{
  "num_hidden_layers": 11,
  "hidden_size": 192,
  "num_attention_heads": 2,
  "num_key_value_heads": 2,
  "head_dim": 96,
  "intermediate_size": 768,
  "vocab_size": 1024,
  "hidden_act": "gelu",
  "norm": "layernorm",
  "norm_place": "pre",
  "norm_eps": 1e-06,
  "positions": "rope",
  "rope_theta": 10000.0,
  "rope_fraction": 0.25,
  "qk_norm": false,
  "attn_scale": 0.102,
  "bias": "all",
  "tie_word_embeddings": true,
  "parallel_block": true,
  "init": "trunc",
  "init_std_qkv": 0.0239,
  "init_std_o": 0.00509,
  "init_std_up": 0.0239,
  "init_std_down": 0.00255,
  "optimizer": "adamw",
  "learning_rate": 0.00225,
  "beta1": 0.9,
  "beta2": 0.98,
  "weight_decay": 0.12,
  "lr_head": 0.0089,
  "max_grad_norm": 0.5,
  "warmup_steps": 251,
  "schedule": "wsd",
  "decay_fraction": 0.292,
  "decay_shape": "linear",
  "final_lr_fraction": 0.1,
  "batch_tokens": 65536,
  "max_seq_len": 256,
  "doc_mask": true,
  "train_tokens": 252700000,
  "max_steps": 3856,
  "dataset": "wikipedia_en"
}
Each number is 500 + 25 x the weight over its row's rms, rounded and kept within 0 to 999. Layers, rows and columns count from 0. Numbers have three digits each. The size before them is the row's rms in percent of the matrix's.

# up: layer 7 MLP up, 768x192, rms 0.104, rows 470-538, columns 0-95
# down: layer 7 MLP down (transposed), 768x192, rms 0.0943, rows 470-538, columns 0-95
up470 104:495496471492548524485493561573494529506452497506486517494524475534527482486495486510465499492513531513537488521520461500548581476456524532479534491506473519539517484500506504479511498450522562524497499439507513472488525503499495483503495499529500513430507502468510484511523517490492486528
down470 112:524516515504477518496492497430514499489527481504536464563482559495526521537486456516456468540491489475476525494500503469511517493497511505462510513530509508506548529467453455492484557497508520467456490526481494454537512493523505534479509493478467513482488483505508533489518464516489544482
up471 010:541525454480514454492464484483490512515494475493509491513498497482481484524468486524524431436507470484477488471518450488483482546460465520518496492522516510514508504473511498534469507511521482483506446557524498488468517498431493482530533516503488466519481475501491466502494487489494485497
down471 009:432503506526504492518508502510490499479483521489487473513461527502538492500517478456483530506511515501507510534474501516488505468498542522511527529513487462518477482513521505465455514450493497515572521466509490507480502489520502479485500530476506523451556471494486477547509577474496492553
up472 090:507508490515508490518508518525486459493508490496511512517481553513508513481521509478463518485561560496478515506478462455471523522492480477552520455506472496494496493473525532506502458462498520509498490509483495501471544531508472489512541495510530532546526479502520501481513482482535507501
down472 088:504512496501469502523446503504481534468503547526472489493477483525457515492462489505538520513495472483522468443482519496504492475526501503436460508480540484508495485535496497496481518548540509514486518492505508531535475490495528522505439510511478502519518507501503512500507613502499521443
up473 099:502513498507550508482497491528532490557502543499491491498516522519525475487502499453480537476523561457514491496458466509505465474458452494518504506501542505487515523532520464473501465535496519473509456458493468494462501514502479463521504474542489484502505480515503521522519510471511508487
down473 091:504483489478477499522453490489514505489509453468484497512518447553497512536525477536464468533508521521471512479505480493527501522521507519452489489526509485498493497495494521484507505538505481494483529501447471497508469505471466516526549485516492490536486495556498519499515555519491470499
up474 110:437504476470534531503466499465509475467459450487491482497475497520532475483503494512493505476519484484534469498525515457499521470476481484518504483536487502498493533481546493458556476529489462521551498511520553484544509535522465527510501500550513508555496481477508499528491502463446494538
down474 114:504472462493487531503508508524532525469527506499494477494506486533506483496475472528455559504454512505468439474514477535493508516483485535479447481472503530510543470516512515467482508520505517541502485491520503473520522511515483550477534503439475498510528480527490486478457543523478530481
up475 098:506542474522528544476513524522483497481511440473487416508494510510515480493494526502458482517525513486493508543512458474496484506521482449473475479515494429509517470489512512501518518510470514476486510486495530487519468510504498485517529528488512519510553467491523506512534504500495534484
down475 091:496505477519515509516482475471468522487487470529493520467514497479518526528469501509506456517484484472504492482527490500464465496482518502501514466524546466459462463449471485500476491472505481499492516488486491564529503461461506503490533470547480545517462491509502487476542584473446484528
up476 098:534482476468501511497508489477467492533504529542509497515477481491496480468522508506525490452539541445534495496475479447498510505442488466485464496519491511565483519501480493525498513461499509504511539509482439496500548521492540489466461515489520503486487525492479533519481503448517495510
down476 102:509505488521510461466499497463520519498563478531498518487494510527482493494484496496469511538510482513464517543474534502526525492539504536528516500482542464492516511494538513522543529505456488455497504491527510487538473473490466501507518522510479518481519465520496480503464528503486531466
up477 100:477480492547541518532493516503480489550487456505494472525522516570544540500490507497529488476534489494510453482504461509533547510486453527539519504462447462502534530483486484506475487492463506502495504496489501514494484488475524500503518507515495499521488506469489473514522539490491471473
down477 108:493508430514473496512499502469500480495470508488480500509501456525512474513546499532501523500514505509487492479504517515534480502429502513526488492558481509491473490517506490508505546441497477509528495506490462464504501526552474525549484496508481485481550488508499496516486555527518543517
up478 101:519508475490529511519486480456479511555529484491458496535477504467495455479486481488536507514535540511530518483487512503501519504492506448524465467516507512491506491483505511499523496464490540473511494480445492526512518464501494522489510548541454484469465475508553488453547525511523513440
down478 108:514506477485477473555505505513511471470489531493501498484510451496486539501518495475472541498489531517475486513521524476541504511541491524459476516492451509468502546485501522506511502519516495474477488520550470492471506500503494501541475480480546508540513529446448517497486467467478515560
up479 099:503506501507530506509506456530508488581537490461510494481507510511465525487538497487522461499520508518509470496486469483478491490464498504480511539512488496504517475483534524481468499502445500445524505497509484481518518515498484528492518517526526472505505504506493579493466511502513473481
down479 089:453499507514455506485487488479492554456498508503541511494474495524491512498490520506499518538555484472513499461452497494506545528493509488489516466472491509514527489501486469458493547511550502487485508468478525519548459499490515451486468496458483496504546416472480441501492540514511491494
up480 103:487495494514525494450497515503514497484522475498488516483493514498516441456485469499494518474508519501505495471548508467510511447470505497502522499490508472515515452485537528452541514484481510486483485492512478504479531470483542490559501479486461514496492533444465496553505514472502488527
down480 110:468474451475503558513487515514497507486495534478496518519496480510460514508548489539461491478468430524493509515464509477454491549534492493499522495496542504501497477470457482527450461484520519528502509536474509516531523528498475463481490555522513535470491490499501532517512484523475523474
up481 116:507539536522491489487466468549478494493497488519475495495515512524476513452529479538492456501517539552515508490544476480548493480509507506485502487511483456504505484488541478495475461478495522508502474497486499449502562522504500513524509500484482492465462522473520500482513519520441517455
down481 128:476540528570501529500495464502494487515476511526536492528527506523500523460489544519513467511494481549472519547484540459471499490530494475475508481494530490499507491553508524482515503485491523503503503466497471483503501468484496517520494506527531453487472500472470483475514478512549479520
up482 113:547472483492541504505524482493508484524496457548527476457519497443496512487476520441490526453519522507489520467487459522477459476500519485498513485532475497495499536506489491492479497463501516482506508528470523492546491501523490486542514504515506495455483472543481477553535526488566517468
down482 119:485475524487500510496460492505520502464508503531452485526469479494503503496496453542537477495503492540509518502531549487521517506537510509528467537489536504503503515528553486534504496497481462472559490561489520495515461455545452500510525522482505507497460488507484472530492482493488519516
up483 100:509468497449520498491511505509477452532506454542509492507504470486513489476475493471526513478506503500472522510500510504504529452501483515507481474498483535520501461491502503484527496522452497465517500551527531506495529483540519516523507490538516495507502497504512500507522511456488510435
down483 100:508539492460492500505521508499514567463469489486513485496471525476504500486448472500486466495490515464518435479503507507533486506523515551539495527472523498516535521518526502537487489471485508507490499503492503456503513473443475459502542511505487456512499497512514522506480526519522534476
up484 111:506466490474515479517503494499517508486513545531478510514474515545524465486532492498481526508466520477501440494502476508474485500520526465436518469515506496528514516525497535513494485493502494494494504509473488471509500500541468473469480489485477485508509503501497477521489524524476477498
down484 119:474538483513499533500509504529505505511552462454472496460487524460490504534474525498520509482444494516530476488551516498533464494485516504488466483466467533476490516537520478526494518522485497519521501481524527497517443468493541531555507517531488476476546457511463517493453525499475529508
up485 109:512493483476459480497506480535509534569513524511506460514531447459522464495491494504482500503530502453558484498499498544497460495467510539477515473481509495511534485441494490510491473484510499500482486487539478487500478531494539449535510513509480489523477581476494528523500539520522505445
down485 117:443469522499509495536554532492516557435535519487490509481507493505486476499461456529505479518488481537469485492499482505500525524534471508527471507508536505536498501496448479502520501496483499531483526528489491481543552485519479528484464537516488480498489498447506488538488550534502492463
up486 111:528485483501468484522544478514491478523526500506495505496474521513520477495533504505510500511453495526523493546530543477534494505477498500499514501499533493484489474471470514469442477485514503492504493556505536490523479507509536486521492484530498479493477511500473504472517527481476535479
down486 120:478523491488508485518452498466462528509479500499477470489559480478513556448484513483477465462528485426495503484492506495487525475518487501527506486512508516511507521509470500515532486491502503496495507484462526495459498514470478521482496510481448535521504557498515531485474474564516510507
up487 108:525495519476488513485480469508488492491458522543473461487531495532479518511492464512518522520546480522471490470499460524489500492481501499460505486490532520473495485511514550484455529508526534486478538505469499485484536501513497441542491542529512471501490525515430516476505514479533506463
down487 114:498508512456518483475510488505511512521499487502567484513515520478475490482493514497513496500505441527480464508493465517492525482512486490469488493532475518479471529517501470452503503460524452493495531534500451475456518528528537545550484507511473502436487527497541492554456538497477508517
up488 099:525451508527564527535462487523456493528474486535500504461486531482507467493575512518443512516515529538485485447512503542517477489484510457532470494533464485477518465483513525484483473518536500517506498521503527496499485531510498480476495476454514473510514468533498491488472530489497503500
down488 100:474450498464519519478518513522521487517482517457511477515512499500508513475442502501539492472468487504506490497490513535484494486520558499481575483470501478463458495476522509512534488475493513477511477489538489502552488490537526487487507484563498466498471488453503480486557470517511518482
up489 114:498502544473498528487511468518466500507479473506500467474504496513509496497500447538492520500540479517488481494514512501519472512462528519444517499498496538480487450495535513468463527500567483494494479486529536469490542475500476492532498525484496488517504513495509510507509512492497487499
down489 123:503514468484496492501483520501498488458495494528520482516551507472504529524513530517460486498501482499518477491477528483497499467514492487496485484524503502524496511447467505484503480472446515510493538530502477513517493517479449490526465485498524466481473490519512492498501379526444551460
up490 107:497524498515529472506514513507445476522440469530524523512458504506487487481553480510514513529501548448498482515466517502475519529465527429563519480506484474506469519497517517484490551540496546503510526481496555465490480565488444468525514503546505506467492499479579537522500485474487469493
down490 103:468506474473483516489483462493475548516522518457471446484504518499532547520500482472496523468516469508499510529540489518477501537508452523489491525463476512514518495477494507523467493491481549496488513514497472544502500474531540520524468517511527522529528514499490482532473534501492467523
up491 109:487545493525520522491497472496431515516528454467485485487493497484487516465538482438485537499510482515503500487503476495533484461496484498465541467517455504475551536502502540497524518532480517505541483498513530541508481524499503488522486500492498492488549516456543465478502524508509490474
down491 109:493493483514496502538478485533479495530499528507473480489477482460497495518467463529510453524575505511510444486527502514481503488486512504506502454500527498542489509538490485527520510480502516493466481489527478525521494518505495515476474545499490502461493530512430508523536465527493490496
up492 108:522519537528501501486512482503420512519525476484493515480489497487493482465537501477501504488463458510526474511499530513478531493440497493485523470501520511527508526486523538458514493518471525475520497510502503507505477480476529498477488534506497522515532510551489560526498546522467518457
down492 113:502466497514532501446489505498506556492524510508549537518512486495513486498473474468474513491481502492510485502508500514532518476524523442451498484529477503461498501471493537505482476490516485512509470490513525514468522489527462527532479564426492518517512530460551474441506509507514482501
up493 100:512530537517550516504446517557507508494550450487535506516508489478535496431475477478493493515494503458523481496520507454508537507488489467492501519488542515484512524463530490483503474522457496506493513502503505474500464481509525480511502503530479505485481476514535486554522479526516484471
down493 093:513489485529483507475495474467478502494480512485499537496477495528470485520524475514516452502472508508501506517517495510469538508491500512492531540537501515525501524496495489487543504482483492465477546518484539527482488502517495504525477454531495536479468454460454510459531561491481442537
up494 106:536451518486540554540555479511517525548512497533517460476519516507554501505494453489512501520459503491534486526539491522503449490474507493465517464532496460546531472519501513501480492479490479523492470488474501494526501502518512493508464557483501498505503542489515447511519492470477504438
down494 100:486511547535471483527502476506519485507494539502501483514510514467493510504513517545509455449531507490502529542518550499523511506487486522500524498468492513490504551504494491545483519545527507492526517526504484502504502489447482482470507495481482510460503511529494484505481511475527448458
up495 107:483506502517558561457511507542430516511462485510486531512519557491508504482494477488435501479549530507510468536508516512519507470496460507512534478505452472464551482453495517535498495514465538467496519491504517493471499525508480495511512496544494508470501491444486517515488495494511492483
down495 121:526500492512520475488483493482540524488530490541508500517519494458519499499476483543542490528482485559548501495465456504516464487475517469521524477469492498511494507509482492502520518482480480548510536433453531488512474506487474526438543474529453479499478525510553475534511550498491524476
up496 114:514467509470496515509518473513490543482536490476447487501475511483568505513511523472456518462567523523475480492460496502508494448473485446506484527539471497541487500483512534493475483485511525498511500516492482500557505504510502517509526475494481504520503505525477496492466518498529502490
down496 110:504535508488525499491506527518528474555507492501487439518536485522484456507509488490514496496456461528522529504499577547497541535494499477469534506489525522479494510517503520509509519496494449504513486503497503540458498487483478487506451528486553518493495515527496509506493487495485509499
up497 103:503516512487525494514499506500512517496463417503499499472505494500516480493461504513440474523501471479511507482503478488487457522526509518477548489509487453485522541509533511503495493499524505503518485518471513485490471492471554482523489537495483500466490490501500476519467499482528478529
down497 104:499530502487499492498510508516484475545515520497475537487473477489464529515461519522510484518516515505481567488466538536496463497545502517481467475477473496537508489499488485430518478495436492494506507464566517486520554482514470510540528508515467514497509514471506517459519451474484510490
up498 109:490551481511500531452526507505514483562514504473505499500502534499503462425508493497500512444556511505516491490457508531547515522477492481483495500489497522520522453522518503527520477495449516479488482494465522493483493566507518476491481516501482502506514509492479472526498495505490529453
down498 105:541485514436537499526490487483483494456504475517462497484526453507509516468487488491507487526509524480526473522554534506508512465542469530482522491514528515518494467507455560479464521486534514467522542482482539524522541448520499503483496523472498496538457502490503543469509510545539484486
up499 094:489518491499545491508517495531551481499483517490466508467500494501528495466530508545465520468499504485535471523488528484504484506513488499501486503486460492512567490494491474469499527517509503451472478513535525512490514521555509534465500479450507458465511463532464425516500511496507496515
down499 103:498474497528533541494504501499513504503519513463487474481514499551462480555484514514489451521473510501489497486502521523474502481494527480509512517510507481503508522466505553507503527504520506496516543485447470483549500486495480478519497516510467489524512517489510570458480549508510522501
up500 018:514508444544498553521446495500515495507501493512494517486529496489533508517488468528548507479520494436544539523506484470475498476494510491514519502476478515472484522447536541472513509519550508469463497511511478491523507567521513487521524482515486494513504526542524486489491526473490479490
down500 015:463495502490515466453514548479520521482459541535514478480492505524477545502474508507487537516497484489480487475524477516473467517486482497498550510528499467522512515526504461519513513477435492534558534481465498526456468446505525518488463559524482496476520488505480484511520580457553496544
up501 113:467522561484495494435512470507482488532488497535488495531478478512485476509494455442478496504483476496510459489523537523526479506472467469522513499487476489522535528482499526475499479536486520484498554505497520452489500571524533504498499528536459510495491490503491515496489489495504486494
down501 115:513481463493450480542462502557548507515505542487502507511489501509509517446543471525480520455515521497518488507462487526536483520540521507504489472507519496488555463499488442508453484508473499498529491499505548522467492502457541481496483469471503424474524551451499500496501528517525497552
up502 116:482541493461488504484499458501501475503499491496531478537506514498542479489507514526488493499555506498591464530527469422478512511488494490513530461489497525488492482512510505446527552482502515487562460468515527500511525458505504496519476510452496495518481518467488552520485529504456515516
down502 120:508469513543521511521472462515522490517549485470460505514481490480471494510488475508483489470475522519489473457473529531482516500522476512485530540540512511563504469517528481529534525490509483487504533536442545510505471503481477517496484507542450500493509467515517520474493567494533489490
up503 012:467472521526486509497501458474487521531496509471523451482503506503511495469530487487443519488522522511470478475498485498538529499494497496457478508545518516520478439503534479514482476523460490473521522489454526518492491453510462495496460513514475517477466441456478528481514457524461503525
down503 009:535548448496488515494473476523519476512489473508518496513484468468491475499532501543568524468492506515480512521492481481494501516504480526495502496473501516478512506491544547480499550483571492513463522529528490475535519495515509476518518469488450497503488524510545525475502468508506546465
up504 094:501475491477527511439498554505474477512474499441481517504479519487531498491498515467478526511516511527549527486492475473510465496523497466457508497516518528529506500471508441490469541454506492498543474479517499497544526521532505449460479460511513477552523517503505539502514505504474470496
down504 085:498474522568522492496514487485477524495529520529509470516550502479472526483556536493471516538496506515487489488497502492534542486493493499507504546479541503538515484524524448515538482478470496520458521492471488498479514471490498505487528517524460464450491477472479485488471517501473469535
up505 013:471509521443484477470485498513491498489515504494477476503461494485521494451487461501470458470496494537462487518494522531505466522477481493510511501513516528520511492521471476526479498501468509505558465545470526500466521450494488475500475523534496525519471459465486540502526432503495519491
down505 011:564527477529517546564527463505496452533515485478479485506505489501513487496541484490507523475513482475480503517503491500528536496487513483535470482485512532482491451526506510496485546457519500486423475524509521502535545538462505533516512467478553495499496493507523516488452544537517493510
up506 107:524494495467527521513467493450502469515515482521483502500477507509495484471482478498454551511497478448508506521509504487491487511511475508519496480502475496534480526425537492487489460518500471502522477504512519501485495483480480510512492494549478541494491487477569499505504489470539514462
down506 093:490533475521467491529513476496456495488491504500488484502504530505504540521478472504498499514491508499455505480497498497489489457499533503469522482518555447475467509515495503552518494523498525515528512530453489484468468502519503537516493483467468533496479472533507558500498578511502488478
up507 086:534499518509508517474500467506494454510511491493499478518481509469519457499515490514506515484533560518492479470538490452508510501453494502528542441526442498470474561507498552463512483532509503470525520522529503477517485508499485472507498493546524477530565482458507531456508460543500502478
down507 073:509477505487523484526506538486501497488453549519472526510526507510487537518503511484525461502539483477509521532465531519486462489500524508482456504480497455522523466518465446551488519506491497534510472525526443516485474525486516518504498531439480549499499502506524495489452586521526478520
up508 104:458482495471531498501511439478532452536499487517508524474480484479513491484558465465484496459482476476536480465528468486482525486494494526505502493513489486443523488495491520461551468524477528528507513486504478495504514517503558439485505511471482494504484520494513500524495539500476487495
down508 103:534506519475478490500541489471498487469510523494457481482456536511492513557492462447464518527549479502477502549520511478502468488515521502480535517467501476478466497492503469514499514481485479471498459504525503502492503498483495510499477503489500471512480496520496528497511515519487489485
up509 104:523536528449501481541497552452484436486469474510488480512522562506493517487518524489463488468542460472530514557518511465497515478501447519473482455517518482545520511481475481449492505543481516469464496530547507480496469486508469493504508480487464461527511497481550488481514525497478537487
down509 106:487499495505514518471503478473534487475496543504458491492470455519508512535541533514527492511494507487534528494539501468518516561511474510498481515493512487508494489521545453526512514536495536506571509476507487526521472514500513463425453496490468486453471469511480507546499530500519468496
up510 101:533469507450554537511490559557483473503531471549504493527517516512525518484490460512467499486480490518485501509524457495485499464502454485529500501524511512475499478521505481492505490468450539464527487491501503494504506486515477475501500529490453495503493483494533525460488556497472511503
down510 095:493489480503462503459498501482508518486471510478496500495570496487484521526536516509511523525536469505491491521497545520496472471514505477522508517462499485505478535472516510525446513527546502531478518507505502507479513526510490504509490508463468474445506533531462479502537439525560511518
up511 114:524532505510482509498531509569470512506511487475503476465444516476482527470481489491486540491515528489478499435500507493538488526489474481498519456509470472478481510465514487462516500476503500514509505480446496433519521475461443467520498525489479494514477503510500481522531498500475532474
down511 115:465478473464501507498465524499487555452500452491508542536493531548479478479475496463510491506502537496499511552501526445487485509551488478497467473445510492490508515507512515492440503484467494518508481540521444528459467483468490522538509487497497524529493444492506499481506536518525494491
up512 102:518532519502507487471491500482490496501490484505442456520497517496508466532458495495507506479477525512509476479521506488507515515491512457517537489501536465532494462507500527512542509512464514484516468488457520447523468508492468486504469501513462485499535520498513468472470525547500497494
down512 102:510492485474500553478490523551491492490505505468459500457469480502486553497518511547485465487474510492487511536504460483493515506516506526510519482504502498484501538506537462498497508477506495481487469497471524533470509504533532512491504526538481521486467496480482539515516498480496490500
up513 107:528523518479489470505538549541501479500468508482423495452505488486520509488504534510471481523480478513533458485501505470472516412481448446507487487463483551470493475474497458492496445520463458504478527529516488538479512519562533510513483563509472515516487526509495499487482496504508507517
down513 108:533488505513515523520499489474480485497508506471517522518509549472494457500519541453529513482539536468509553498482504468512471490506558505545517526507484507523545490486513521472555489514514510512523507493455497541451479508459461501498499458529513444517483482503488523508506539523499457498
up514 114:493493519491511479528488495486493496481485489494485477514476532470540497504478515530457515494521439483519484497490486477524489507496475508523553505483509493481495454488485491509507483517500580461526555507460531487495533452499504439481474491484499495528443511512477498519529500541504511501
down514 115:500467475524483521493508485547553515490506524505516513536467475572494514488441463551473518514506547481505519494496486475492506540443463498476500491469484505520519497497498517482478476521506449501486487533495519507476544500523487527476522484505495523457531469484507489492457542488463454489
up515 111:487472523498509528491552533538459508516520495505536510456463526505470430457475466483501490524459503489459492496539483480551478503499466495475520488491527468553542513468523502498493522467488468467505487499544490503538467500489494474501482533526480498488551515487512466527500539553495513480
down515 115:577508522468504460519474519474530481526458541466509473520543510485537494509493491514528535523491496511527511511511510511509495491458504477518490515522468511473477449510507527499516510483464502489539485453511471524491514510502509541482512519490514504509510470519498529548470474440467446517
up516 106:468452493505532537507514460532468497525525475462546513467499505456529481465554522484463470453504541447499437481477475469521519512522487494488498500511485551523495523467516482512514458498470498497539531496436491507519519569490495478510468501497524516491494456506510500497499494461536536491
down516 114:491516512512493495496523508437509480501449529465449500497562488518505515567507509552498494503532507532500514498536521514483503525522519474508531495499503480478497500510470536489549505475539475517515471457507533502464512494493512491534502517457533531470500529465522505488477452520483528511
up517 114:507524504507555468521551461533482522505475506525498490483490518470482517478537509490444548523541458488492514509490523448468483502482413432493491494511544510530507515493493476482518454528499488436485491520504492491502465529521496532529494521481506483481500477481501529495541535516496502460
down517 113:550511511493544510477483521489510487507506475512484505480497514463507466482515496461488515512527462512510497486481488443505487480494507505492507540536512478472511487536504460452475537531459523505528490524445519525464464511452495480509488501519460486514438501483516522498499501507509484513
up518 016:522516522474530512501518540510495523520520446517456498506520526499506523473487478541519476475524485463544468512490530470512478523466488520519486501534513501499501539455557515479495528516523534534496516531476482474536486507446562498496501491515453476501526510471514506505531458507490533510
down518 012:470486511520522467471481524534509529445493522460505503494468518495511469533501471439450536521531484492486527528497495502463517482531483468563511541517501460519507482567477479533491501489493492468526500484506521510454480497528462480497516508490504510514500487517462463506526572463525476503
up519 111:496488457509518514473526509521512516473499488525485524470511557488530460477533480449525539481464460458481483493530485520487521502475458519471522469510521494542523490488504513501453491504550495519524501495481488493495517535546548465490528546503477515486441477483555505519488524511511522452
down519 113:512506495511512504477463480552492495478527498495473480531491512475483514544492472491510503496540486507521511465475472535496530460444511497526488499499524475545503498450520488505546535501498471506508479478465498544521550494489513472494467511478478492522480494491485543487482495517502475470
up520 108:538501468492505524498483515463502508550523481461509452496452504479527511543522535524464470527516521502538520522506484493548512518467516515447522520491435547501489474510526515501519523530486488504527466533544505501509478468515494465497516476467503507536490540480522522529479505502468532482
down520 114:511534461494504538501510452488525522520527494473528507476481516530480485478534503477499495495519504514463467496456475500483495522520512467570492462505549433519500515473467470524487482453498530535488512488431506497483499543478465500539509540552494530454489472496471507514450499499508484491
up521 113:508442452531505497525505502481507531499498520490524506515528560511502474496558517505493485475532519511507461527504510493536527476484510472472461495505475471449528488479510493520508475475478491472490476499435546475498465528492510487518481527511491506489527511470498485526486548504487523539
down521 112:496513532495536498482518484512508507543520510510547520525494431503528506467496476522494496520504477492501497488504528451497484518468435528464532507530523504519470486534522471470447472482487499528471498493518511548496468460507476503469461476506461465490535515521542514548477511478513501496
up522 105:515539472469513527522522518514497484504497436521529490553514488477499509497543470519470495526495488445476492513501516484468504446476468525492504513545478522501532489528500498466477518492465507487555483509501503473538466503496510466491472538501514501527529481525578500506478545494494495494
down522 097:438479520480482485526471452460535495478505492463482497474519516467456499511475492531509469507484510514541479521508488530512484509529517491514493511492518488477493506480530462553490502501496506499448430493506541485517503493492521530563451511495440479486503523497492524502518492542502517513
up523 105:485510498497490521455552502504490485553490441489522504483498490516490488475480515521470524452494477497480480508515535468474507497521490467491507442499438483490504477471489520532536502514517507483500468543519538498509483443533523462458503535551508498516481472464499473477508509438497508478
down523 110:555494550517482471486517479460521463508521490520508538526450528460499495502526522518557508451511487489524537469475494505501498477499527501489485510520505481507569491500491493457453490524513542496507474534475504497504440516473523466566526504519503538512462495527520515552463503495518497504
up524 116:496496583525508499524485515536489470515452524499498482550522532534520489490487452513487543512494501497467440498520477505507519484557470516494518522500495504526479530510530488487485462541518499509517517498469521504484487493531512482505451471493464473543497518467489506515521544511508489507
down524 119:439480488530500582532559503489469468527459491526534502485501488506499512540524480547493476469521489470493480520501460505473510478496523504517513522495499560528550520479482523512497526515493492510492485505521484480454498513483530483577479500509507506473471531544477455483472487477477511483
up525 108:495486525523498498514519507553483489542499446460514466538465523505496476455485483503463536504542503485476497464539540439473489501536489479523515453478489513543510477535583517492524426487497505473500508515495471475495525491492517488517490502461497508488486488513511489494499532529501486484
down525 098:476474509460519485489478475529519498476499513492519489538474495469454499547518505449504524523518484544522505506475504483502478490474503526486507530481514533491451494463473496447478493467479499502504491511483490476513449509551469459501519462532522477545522509518528507521493523497479494489
up526 110:521515486423483490466468518507509474485486487525517506490497513491516515475470420495471506542523495514485463470493462529527538455488522469509497476482541510501518517464501504470524518454544526530461457494478508468508516503522507491514513553488504483483507489480499505532489498537500521459
down526 111:522483483513517497556474497476490512546451518476534513525552493496482490473510469469493473470535498503497530522492475525489481510517466524496534488486502490527488485503484507478513475493489477496493545526518480487494484486546545524462442476505521500439508502474509486522526522489510541484
up527 095:524497531457502542498554534458507467524505546506489492491486504545491462479522537484539551516470453485546494522518460479465503466449469531519520495519531492486517509488534506466441520523522524480528475493509484461501468499484490481480509493546466494484498503454522502468480464516517519480
down527 084:500513475531548439469459507513484537505490456501471496512514533521502511479533518500495460516489492504494512497502530477529507513517530475468506544507500514514477515510540491495538503456475528491508457481496491473512540463532449527496534441462544496482494536500487512519484550512511479532
up528 111:500507514495502516520475502535457480519493504500453473488489492481495489461539482518443503526477503507522508508515530486508478541505504487464506487541460508485559477513510509451499499531476481506505487551494486527531476531481476465497471504481472526500482450527512507469490532475475535478
down528 116:470494532530519517496481506511486496528459513531564537561457494514499453509494485459510497508508519495537526503470451512470516479482528474471520497467503544486453504511488479464481477474518530442501529448522488478464507480529529529492493472519499485497466515506442502518503520510576484468
up529 090:525498523496551488501498478478488448482480539503495458517540512504543487463532479473511541501560484520498469515496476457481537444468447469535514509499466477475487480519538508478468468521482546481536533508525512480478496535526475507476525521543546509483495487463518534528527496500500498553
down529 085:495508464504514517464517520503526548497524497511508517502463526495442515559483481513539474542515503492517500555527530518517467521517524479476483499483544501484503532489497487498489506504456520502454498479486481490479487529492511529546452492497508489506499542497484483464506601534488516464
up530 105:492503477492529508446493466497504473531483481512471489511461523477525478482535510501475489475486506465489489481499518502585524463480488457464552514484482517486522490466495533511545491502451533504502484516510508514531451524507502491518501490513516499549541488499487516502454480453501479512
down530 111:519520492510504484511455481504456482484525504516464530510493503496495523498525535488495514499495462501495517500538565546479516503521504527510473478504444502475486566540543485518483546462520459464488452518474505540476549456512535506433474510479498500421496515507503506487482482503522496490
up531 099:519484515479527514468473476507490515536519501494547477487481508475503499506498480490530492491461529479522454478531459498461497458505501458525562538483518483483492496519532533492502504484498496530493519519506508430494528480474482525509534493496474513547509530479542509485550506496466499464
down531 093:489500532503478510508494480497447548508468468512457497482498489556480525509500535422491497495473503509510530477515499504470474502526470525469536521459505499479495520470497502497531474515492516482519533524551532496477521493483530500550499524502514529516485515498477562523482499528525469505
up532 111:501514517515522484518510531539480522553532475529503529487514515496491497474508510485504505489475493503484524496500514431455493475481514501534482482493532478515531492521535501477452454526465486491486500566487474522542508483495517491496484523510501484474521508473486490533499510521510485493
down532 114:462501496509479516483504494498492511532466513520496492533521486525521475493514507503471537550521508519451510490530481466504507536544491538537479498506492476579500475492486497539487519492476488448474499498466481497499513496512461452481491486485515484472471480517509509556496502498515506548
up533 011:504475515532500527503458507473515552526476478480499485476537495461505501469486512463507513517509512472499527492508559465461531521506513494476493465547496566505476508469549546494479479523516540510515468499459512517527480483522492540522500511502494519508469501490496499482465461491471506487
down533 007:527521500497539475493534517541500475509465516503473497495477501535514501545519509486494489436476488525483502519495457508485496491527469515528541545506498460466481522539544488476516577460522496456490490500521519491479520485503510484509477513521438463518462553493521498495520543486517490507
up534 100:513484511543513500480502455555483486519503474497547472499499553517476471507537493489471493476476511512512443538473528528485481512502511480483496477531512518535505463484485475479463501510495528548528544503500501485471519475513476471484461456590497475497537477506540532509539503525483530452
down534 108:511524497482547490454503497493534491480514503497516499475490526506505523515520490478565491458502486465545509494488518488443489489458509493518466531507499499471515473471460510508497548506486533458484501503497481554546509552482525496497559516479494495530494457511492546455477490484517446476
up535 069:527505500532490490452482518477489458515467524483463504485484498508476548492557519500467471514525545491546503480468517512504463474465431507489530489492512459508517495510449467486516508525470512464493495492488464474500509525549487510513538515495521550503503486502520488471543462501515527511
down535 050:457475480469495513527507466447517498492522511514514483499518544487510458496513463500526553516527432498492503521543505510476537509527523477510487474501488550494482508496528523494467534474541521529507523499534503538481492491492526509477493485508520497507522487505515546497511583468496459501
up536 109:504495523503520501521498521503524535525507500526467470542501491526479504480496473493511525489501489510530478500484510556474487491457526510499534481517501488476492504522539520499522481482472469551519538483496533513566524500510506459508513544571496511488516492513511504528516503537518497493
down536 107:484498462538493460508500503506551520518481514514505459522499440568479438513496502481439517496490527503523464510498486479437514505490519521489474494482503477493574475525482517529496541523521483498520505501510524550503490491488470474491502522518463483457478495533472434492487515501521477516
up537 108:473516489500540542528511476536497538482494474454461493539492528468519483486480511491494512462468497465511517480521515463426502485487468543492494497523502485540529460501540492447485477523502546518519528498459525501527528511539490484492492510463476485518531483520551506532490537467500484468
down537 109:484447486486498501470542469547502457449507499492510518517498542499479494533509518536477514527551527501513500487498490528490538484497479484510469474501554509514464503488518497539478504485484508512473495464469476514503519474517496528510459502444493539481514506492491518510476516513513552523
up538 082:525521556519540573493500515497501533553518489512482508500473511523491529475495464476483493494492535495537516449502521485511520520473456430497485470522516475469525473525485513501515507543485508487524534499493464467500528543512476441476507524501490524519453482534528500491489456492535538459
down538 067:483492502517481495490466498508525485468529470493510488504494460510497486533504479521519530496492466492497506488466499478529530512545500517493502486475472519464468568512484488489511549509506506521468489476505482483461491469484478517480498486533481503534512467463464499496487612495514510489